config.toml
n_layer = 8
d_model = 512
n_head = 4
n_kv_head = 4
head_dim = 128
d_mlp = 1024
vocab_size = 27653
activation = "swiglu"
norm = "layernorm"
norm_place = "pre"
norm_eps = 1e-05
positions = "learned+rope"
rope_base = 1000000.0
rope_fraction = 0.25
qk_norm = false
attn_scale = 0.0884
bias = "all"
tie_embeddings = true
parallel_block = false
init = "normal"
init_std_qkv = 0.0209
init_std_o = 0.00523
init_std_up = 0.0209
init_std_down = 0.00523
optimizer = "adamw"
lr = 0.00064
beta1 = 0.95
beta2 = 0.98
weight_decay = 0.16
lr_head = 0.00435
warmup_steps = 333
schedule = "cos"
final_lr_fraction = 0.1
batch_tokens = [65536, 131072, 196608]
seq_len = 1024
doc_mask = false
train_tokens = 1040000000
steps = 8877
dataset = "wikipedia_en"
Each number is 128 + 24 x the weight over the matrix's rms, rounded and kept within 0 to 255. Layers, rows and columns count from 0. Numbers have three digits each.

# q: layer 2 attention query, 512x512, rms 0.0418, rows 100-127, columns 64-127
# k: layer 2 attention key, 512x512, rms 0.0409, rows 100-127, columns 64-127
# v: layer 2 attention value, 512x512, rms 0.034, rows 0-18, columns 64-127
# o: layer 2 attention output (transposed), 512x512, rms 0.0329, rows 0-17, columns 64-127
q100:115124149149122116106148125121109122138166112136098139124135119142116124121101107143103136124155150099142123152114111096097139107145133150147124139098109122139141142101099150134145124168153160
k100:134125156125103137128120095106138120153141135096146083109131125139154124171118109136112086117136106127139083117160128155127130134110130124112157127101132133127099132144138117133125122126120148
q101:157089129129174102141132129143166123168159127116143123086128134150106116113138123125094155106123133103152153109104122152122139108124148105117125100088127128145099133136110118139079119104130125
k101:135136127108081143077136109151100123144173169131143130120123129120166143184148170115126086124091133121129152087162114117129098155112139136171145091136114096142178099139136088106125051138144150
q102:137133114132164145120091141135117123136147170141115144154120130144166113120147138119141119105133126134129114180142119122138132149130128154162143109116113117138119117145147122147141136105132127
k102:106105114115094109136129116093124127167128096144153135074139132109127143132107117070099169113165108105119146164164143112126112142121107122107096118081158119125136158138139128115141133118124138
q103:112138137158140168110166128154143144093138138121146137117130124129110145117098123132122154118115119149122092140078127100140099129147161194120091121105124153167127130104137135150139130131132148
k103:119146123149125116137111129130135135164122124104143102072111113136125100110108137123162073121148103124152138149121138128130131126152160125138112154115134148128130138120122123119143119124131141
q104:119132124102122130125118117101088142105109116167155105113153154132122121126107150130103120159129135091092143159134122130124109132149126153102181101140131098133143090125134111125122115150124168
k104:177131112137101131119125121149147171090134108127154136123139129129106113101132153146139158085116107163137120128183124136127144129123097154110144115150103085080116131142136147131102127155164139
q105:171133153107111136142103148153135123144139107107142118094119123120126087158161114098155115131114130153116105132130103147105166183159092127136105143094104136130130178145113115146145115138161143
k105:115142141133158134094096079111134135126139142162178189104108068123104154139126148139124173156144114133162107146163150142141141119142119103172152088110120110131108135126116106133085098082118100
q106:131116122154125133148154141127127135141132106125160143117162119162128138135097143175144127127093094103099130114091079126130145135109121175135110124091123114154116148125158124156109127162075136
k106:132102131190138126163136107148141142119141136173146105099123139156105129098134119116160136104128116150140143138120125102121103124136162140166085143120084167135139122123119128152148143135130104
q107:131119067142104171121108123114121108160164110125137114134115114133142145160126106122148110159118104105111129119128154128122118140161109114129118121105164150149141123140123111133130126153139126
k107:155118165134105125150139109087120108130090163134115146154153122161111131132155131161102145128136125144115160135101140161105145085108159105120124107100128105112104127133155104105164094147105119
q108:131145121117130128113143148116103101188130139125138113112156128139120087121120128164141122136134139119135090118137124115140138133094106141134120144120102118134102092127126153128160085156145171
k108:151125120141149127177141149118158162143160095134130146139121106111151140132188119118082100162119145097108136108142113119089150082153112114150133083172123129148136112140129121119135102110160116
q109:144123171092153114083126120107121111104162134133145146061114114117116109141115129120134120127130151109131115117140095141104098113108113130104134119150140075106112119143111151136138118078130126
k109:160152145062141121113125135129127126121194122115159112159154122117152149163110097148140141138128118126144128112129112149108153154134123129113147115182113142152139110132073128098120105137134125
q110:108135145113171102109141133147122094153110165110117173111120098143110153099098145125126126133121108126124090105146120140116123144122164108148146146149119135115097168130105151113138107117147134
k110:125134096096099123144123097126106113106147075132182128119122132091134095133059081139125136074134105110150061131147167162114101119138135130105130115174143180132084107128145097134136081137123147
q111:150143156106114097118154118145089170139132160140106114136165126137108118129133114137099115123104169109106113141159126100141124108166128135083146125129115101138120103110144131140133143141168095
k111:137126110111072139139161125120158120154131150135143104169123126107130142130170136111113106124080122122115126092154120147102127115130159103125147147122171147081158136154124126115112111142142135
q112:112144138117110153103127104097136092136130126109134170118116121124125107121143147116137107145122116139129123114113135161112129129095144167138127170118118145132120120166132153143140115157123113
k112:140136126050098113112127169165133125145158131105193124110137114088134107165117129177134126104112101113138091116137129164162133095139174146124166125142109143111124123132119112134122127108136138
q113:144105102111133134135132128137116147124126134131120141156138115139081119095140109093098112120162138123121154157144143095139111164200105097093120088158131138123131107114139120134097137161162125
k113:173141119182124132119104136141139168151183105169114093146143099116115124111127103146124133098138149127127139133140146119114146141119158134143137138078147113116127145145152150121115114093113116
q114:091175104146129132084144150127121131118142098108128144117116110118116099128125123121098117149142139132117137141084148112135157105106147139176125101105127163113132127126080129088109117133135117
k114:115123117148140146124097134163139158170136119156156153111095155125135107160156129088143137086126094136114136109136127135149129139115123127122118140082112130095142129100157122170100133134112119
q115:126116131144151144150124122102118143128135103143108139145112133170115096130157130148121097091121148158123149107097137159116155132109125143143113134123135127138143117127164132130126145161119110
k115:152150128106124149112118126144118106149149166114128114128186142099136170117104102132156124125164138075098106117131127118137105129147118142136093125120140122118136136139144093131137122140177139
q116:102144103137151110080154127103129124120103137150129174152088120114166141109141155138135109147141087129099125146138190111130116141097093054147176124169125158127163161150148122116106114093141103
k116:095141161126139127105123110095144120100094128121137132172132116131120122132140126136143143101150071162122115139122107155135147071107132134119101092195129060113124111177125133121167135060123135
q117:123098138106142114185115146156132144168108125135123097175155121138136146126158147110101115134155160140108120112155141126112118126139112105102122126129124124157117133103155159151117131101138130
k117:123130101090133135109141118108152108104151152126096129118141096130148153170128087143102184138123097098146121133147130113098152116132130120142171077107162136111100089121123160102124143124133135
q118:108105158144113135152119127108122123115104111129112100139147139121123148118142163130134118136165127106159127179100066101118109151118143131141145110127122146123162156138146126146109140154134146
k118:118085140118127131135130092155125138120122109145110164136143141099121148149155114135092156111146119148161139145161167106157133171100144105098101090131139131122117080117115108112132169152097148
q119:122122151137106112107152102122149122115078105108120119106136145087116092117115143154102131129136093128135135143139132111128104124137103163145097117112127142138159132153109143122135121138131145
k119:131112133099127132134103142109107145158094120115141100115166115132134132130133130136120171153117143122150194114138121143122121147112143119131165126113105120115144089103156121154119122129121124
q120:119130108116120138155111136148117127190147121141133096106079141146099145130110143116142122116140091149134120141110143108126104155108151107128109119094107131127151146114106139128112103158134142
k120:139168124158151152092109105150118156173122122120143126130109140124131145128127151155153086114115153128126131106163128131103135124123069102176107118120109135129153128122138134115090069101144138
q121:118162184104127121086140103110121126112093114080148150123116136106104114148109132135129149127113124142156140118175107106112120124134135144160161149132140115113103162127121127104147123132114097
k121:143102141104145161194123115147123170146132143166115130146086129111140141142161087143094142156128134142132132128130097145170118161111066076114162122112115180105109143120105160144123119150119141
q122:078145127135148109119135130130121140148155128108120136117110139139121124151165145110127157150099125135112130111114162112167100155139128150143133122153090107139147133136102152136132120132129119
k122:141112086139087118134083109135115128193146111145107098110097157105103142098109119100090126152126132126102129134163125100128134104139151104130142125116119157131130122141139131060117116146096132
q123:104151122116153105131147118116100133175096113113139164136058122108148119128138164137136090162120127141120127116138184175116135121120129117137135105142106129130090160061101168099147161118148126
k123:134138118085129083153114178136138114136143127139134089113131115108178136125145127116121152134160111115171075115121142123133137119110126104112148084124148137085120119137109112100098119123149109
q124:131129143121108155120098131115110112147170132119133153119111134141130109135152110115138098155121115114133176106102126131121162129129172159130106138132099105123133108097128125131150147136160142
k124:125158120142143133131103090142161140158142148146148153131115102136111110124151162146124106165171137132124118117158124114143112122147098099157148120129089107084113154124155119104148104149151130
q125:106122147125115130134129115121127135124122128104100131119138159114093143141120101110143106158122144145123113145111146123125155093150126150158107141142136137140163159142121124115141143172164143
k125:138128105135168122131111140126131126095126140134100154105093127107163141119127145145144122090140101114131149111121119101081131142145160165135108127092114149129100097090104119155139160109177111
q126:105139121122164143145107167141131120164120148099142157110133117092109129148127118129091154092123079112139127103138103109091104109158133121139150097139102154122117133105091157176137083111166114
k126:158140131114126130127147118135133137145134148133148136114122144104115143156112114136135139116142116150129151129082126156123142107134096138102145141104128141081126167150149129116114077095092125
q127:154116138124123155156143127118124126114139126141161124139114122111130103112141150105128109155123152133149145123132131143167145157152112118167129067100131120150132117108138119060151124147147122
k127:096122118168117110107102125133144147162107147135085101134078111119128132060154162126097094159133143179109098129140144158150151135104137050154111138112128074128139152134123120130082133152154139
v0:099142112117114115136147154161142106200149095141123125108119117125135119111163104114137121111128118116203116157135117131125088151111142185107116147116100120125139093142160101138147151157153162
o0:146146117089128139148135175127119116146121100127092162149111125106127122095136121119168113101129180145144156112141132127121110097118088142172119132124045087102093139118127110126137164136124136
v1:142088150143112167113145134102135139134143080153093129098118118139093119136139107129125127155089114168082130130100115132140116147134160135143155143122122111139104154107174105102158151105071141
o1:122134165147093154107150072120104134116137131147110097100166120133105135137152157154138142155136130146126119097115139149135117136150145149146199143139185092125114099123155093135159133091108097
v2:116120098128117144185113130148160168120131075099119107119137136132150133127107074129132145114083166139113126143130093133122148135173090126152137102135122124151123136128158090135089131088111096
o2:104101153100112151135127115141136140155131105123142113097133117152126152111132120113091130138107116143132138133134116147136090142193130133124144118138155093109147136113134109129142090134124105
v3:111122128127135128108173130143107160144126127130098101102103144138140145099123138165135130148115136144120124147118115110163110095147135117113175134121124081104122148102114091090105156134177115
o3:088119162088164151112135108170124148111132096109108113154104119167155103098176126121109127126136102147109136129114112140110109110151190118127108120130118080129134163119130091144138131126148155
v4:151099171126150136134088102125118122100158096124131094170128094099111120154132124152122113129128152158133118118130122108095139102135114144184132144137134123152137130094141153126085126142148118
o4:120106136149133083110138108096151132113145095112137105136098118098114155111154147130135141128099142156127111102121109105119136182149122133135107150083106158111144094112157134145145155145101143
v5:140119163140166156136128135124084118150094141108138145119148140100088148156140113175124143156143138150140127142122098146145167168133121128150117092134114146141133171132151070131143119094095123
o5:124149169153150153116130113128097107150114130097097136135082122100089145128134123119135124176136137128100133133129109109145149141132165161091134102152124128144144109126114124129167154100141094
v6:130121128140115096117106150125120139098119148141102147107117137199153091158161125138144149102108116177108141113173110147145153108164063163168099123131126137147121133109108096135140152120125085
o6:107102101116082097119122166106106129112120122138131143092135133183135138145150098120088151121129143138087157095131133151143135099176132148127094145149121151125120108119085108115148172132139098
v7:135155176138080092141143109105129137218162132157165150156115107128108176105109134107138123114092103121140117094117129144127108102144126112100113101131139148157113138156106101120140101152108134
o7:139123116089100122128136132100138141152146135142133117122129098156138158131126122104189143106084127109139127085120136115137120161187162116090101160099120198177133137121118147148155136148155140
v8:137111139134172112120119149122143134116120131106100147122145123150159122138134120122116122168116140118095129117123069115159069128148121123109152090125130125156160103141159152137120154103107113
o8:108138133087113132121125165115124108139150102134136129123127108157117138085104084159125139136136161099144134140124121168150115157148150143125172112132150117122147119136138140112125121145168096
v9:086151108117105135116137112151109130114133113053160117125181125130131136155123105101133134112076125085110145136105137154137125105118112154075131128120116132134152166143113114128140112114155093
o9:128179105158150150110138150173093138162128113086143142150131123140125136134135116110101135140111122092108120130107112139089120113111130135122139117146086140099121103151105128117144174117119115
v10:128113131126118098113083164095120170096173129122136098113116122165091134178124127165107136105102165088132148144096141147129155136126099138117101143150129137170153133096103087149146115155090125
o10:122101079139134083153099153114134174106123114123150098125106134145105152114134148152134144098096168109135128127089158143146125123116123107097107154131044142145108127109123086113161176128129118
v11:083153177117126111141090159127140114150110147133143123118090137106152166123100181115096102154099106099121117108077164152150123133121119098101139131138127105123142134135161148100149117094177133
o11:137166100192132133172066149135143110131156146122109111145099139120146145102107173107115156113086102079094146076096151159115152138103097149193146126144125139106104175141106153107081151124109148
v12:114082169136145140101126093116096122144113133138126116143100148138106109106070116140152142173128116139129120148150113140168130135111113164137088141142132090130133115136118173127145168123166162
o12:127126106126148178108132139153092092106142149093132138117170137140111121124081131166121159120149111155140142147109129121158130134093112167134134127142169120103135127151105161164116160128148128
v13:154095101109085123167123096119142102165168099086144124083114140099167184119111119150135106098147113119110145138105130098100156109119128116131101139118130143137108121085084139118145123115149095
o13:182113134110114134166109094126126138111152094096102110131165138149166161148120103089110149079091122168151130129142128142150120112167138144124145145140103098155130121139119139146142148102092118
v14:167130085143123125163121123106160120134127143122116144108081172151109156109097131129125118138136102098061123113168122158151151117127126137153126127121122150143120106172116128106123145107101136
o14:142130129138118139107117134112125124173126151121106142098147163166126147112138158144096160101107113131137125112123161145151123108103126167163097108109093044132133136170115099123124137111134142
v15:119111109135156119113119128117138100139100124101154099132129148139118122168110122114126092178099142112097122169161119146189112115158169143106099097111139146131108097118118144160095150126122124
o15:138153101154140134138133144153137140116141168101165091123140142153122128092113140158084115182136126132078120148166131162144122094189130118137158107142186140099113130114159123095105125141135133
v16:133105134133162124129107136108114086119111105084176075126139121118127115144137137113122135143164110127147140179118149161075122151097118145087128113123143118134120110156113157119117149114105123
o16:118141068089129143103113143130127085149091150097105131090148116109148114160092135120117146107122160151162105167117143156128126083125091157094125139127096136160122143143133156142111089098145103
v17:173122098102132127120111142161103135136178144173125102106150120146096100158173130130153143105135121122135116098205131135131142157130151127128121098134133122107146142133144114154168111113110132
o17:123155121103136108122096168169130168141147118165139099145118121130095133143126109120151141145119103115116126085139117106127151129126113108138093102115120119099133103128133121134149112131073169
v18:140149090141116130102132139095193145096169131148119102149150193171119145136125112137137106143106117112138107093160120084122137140113146096109119129118128101142111162125116146092097125126124144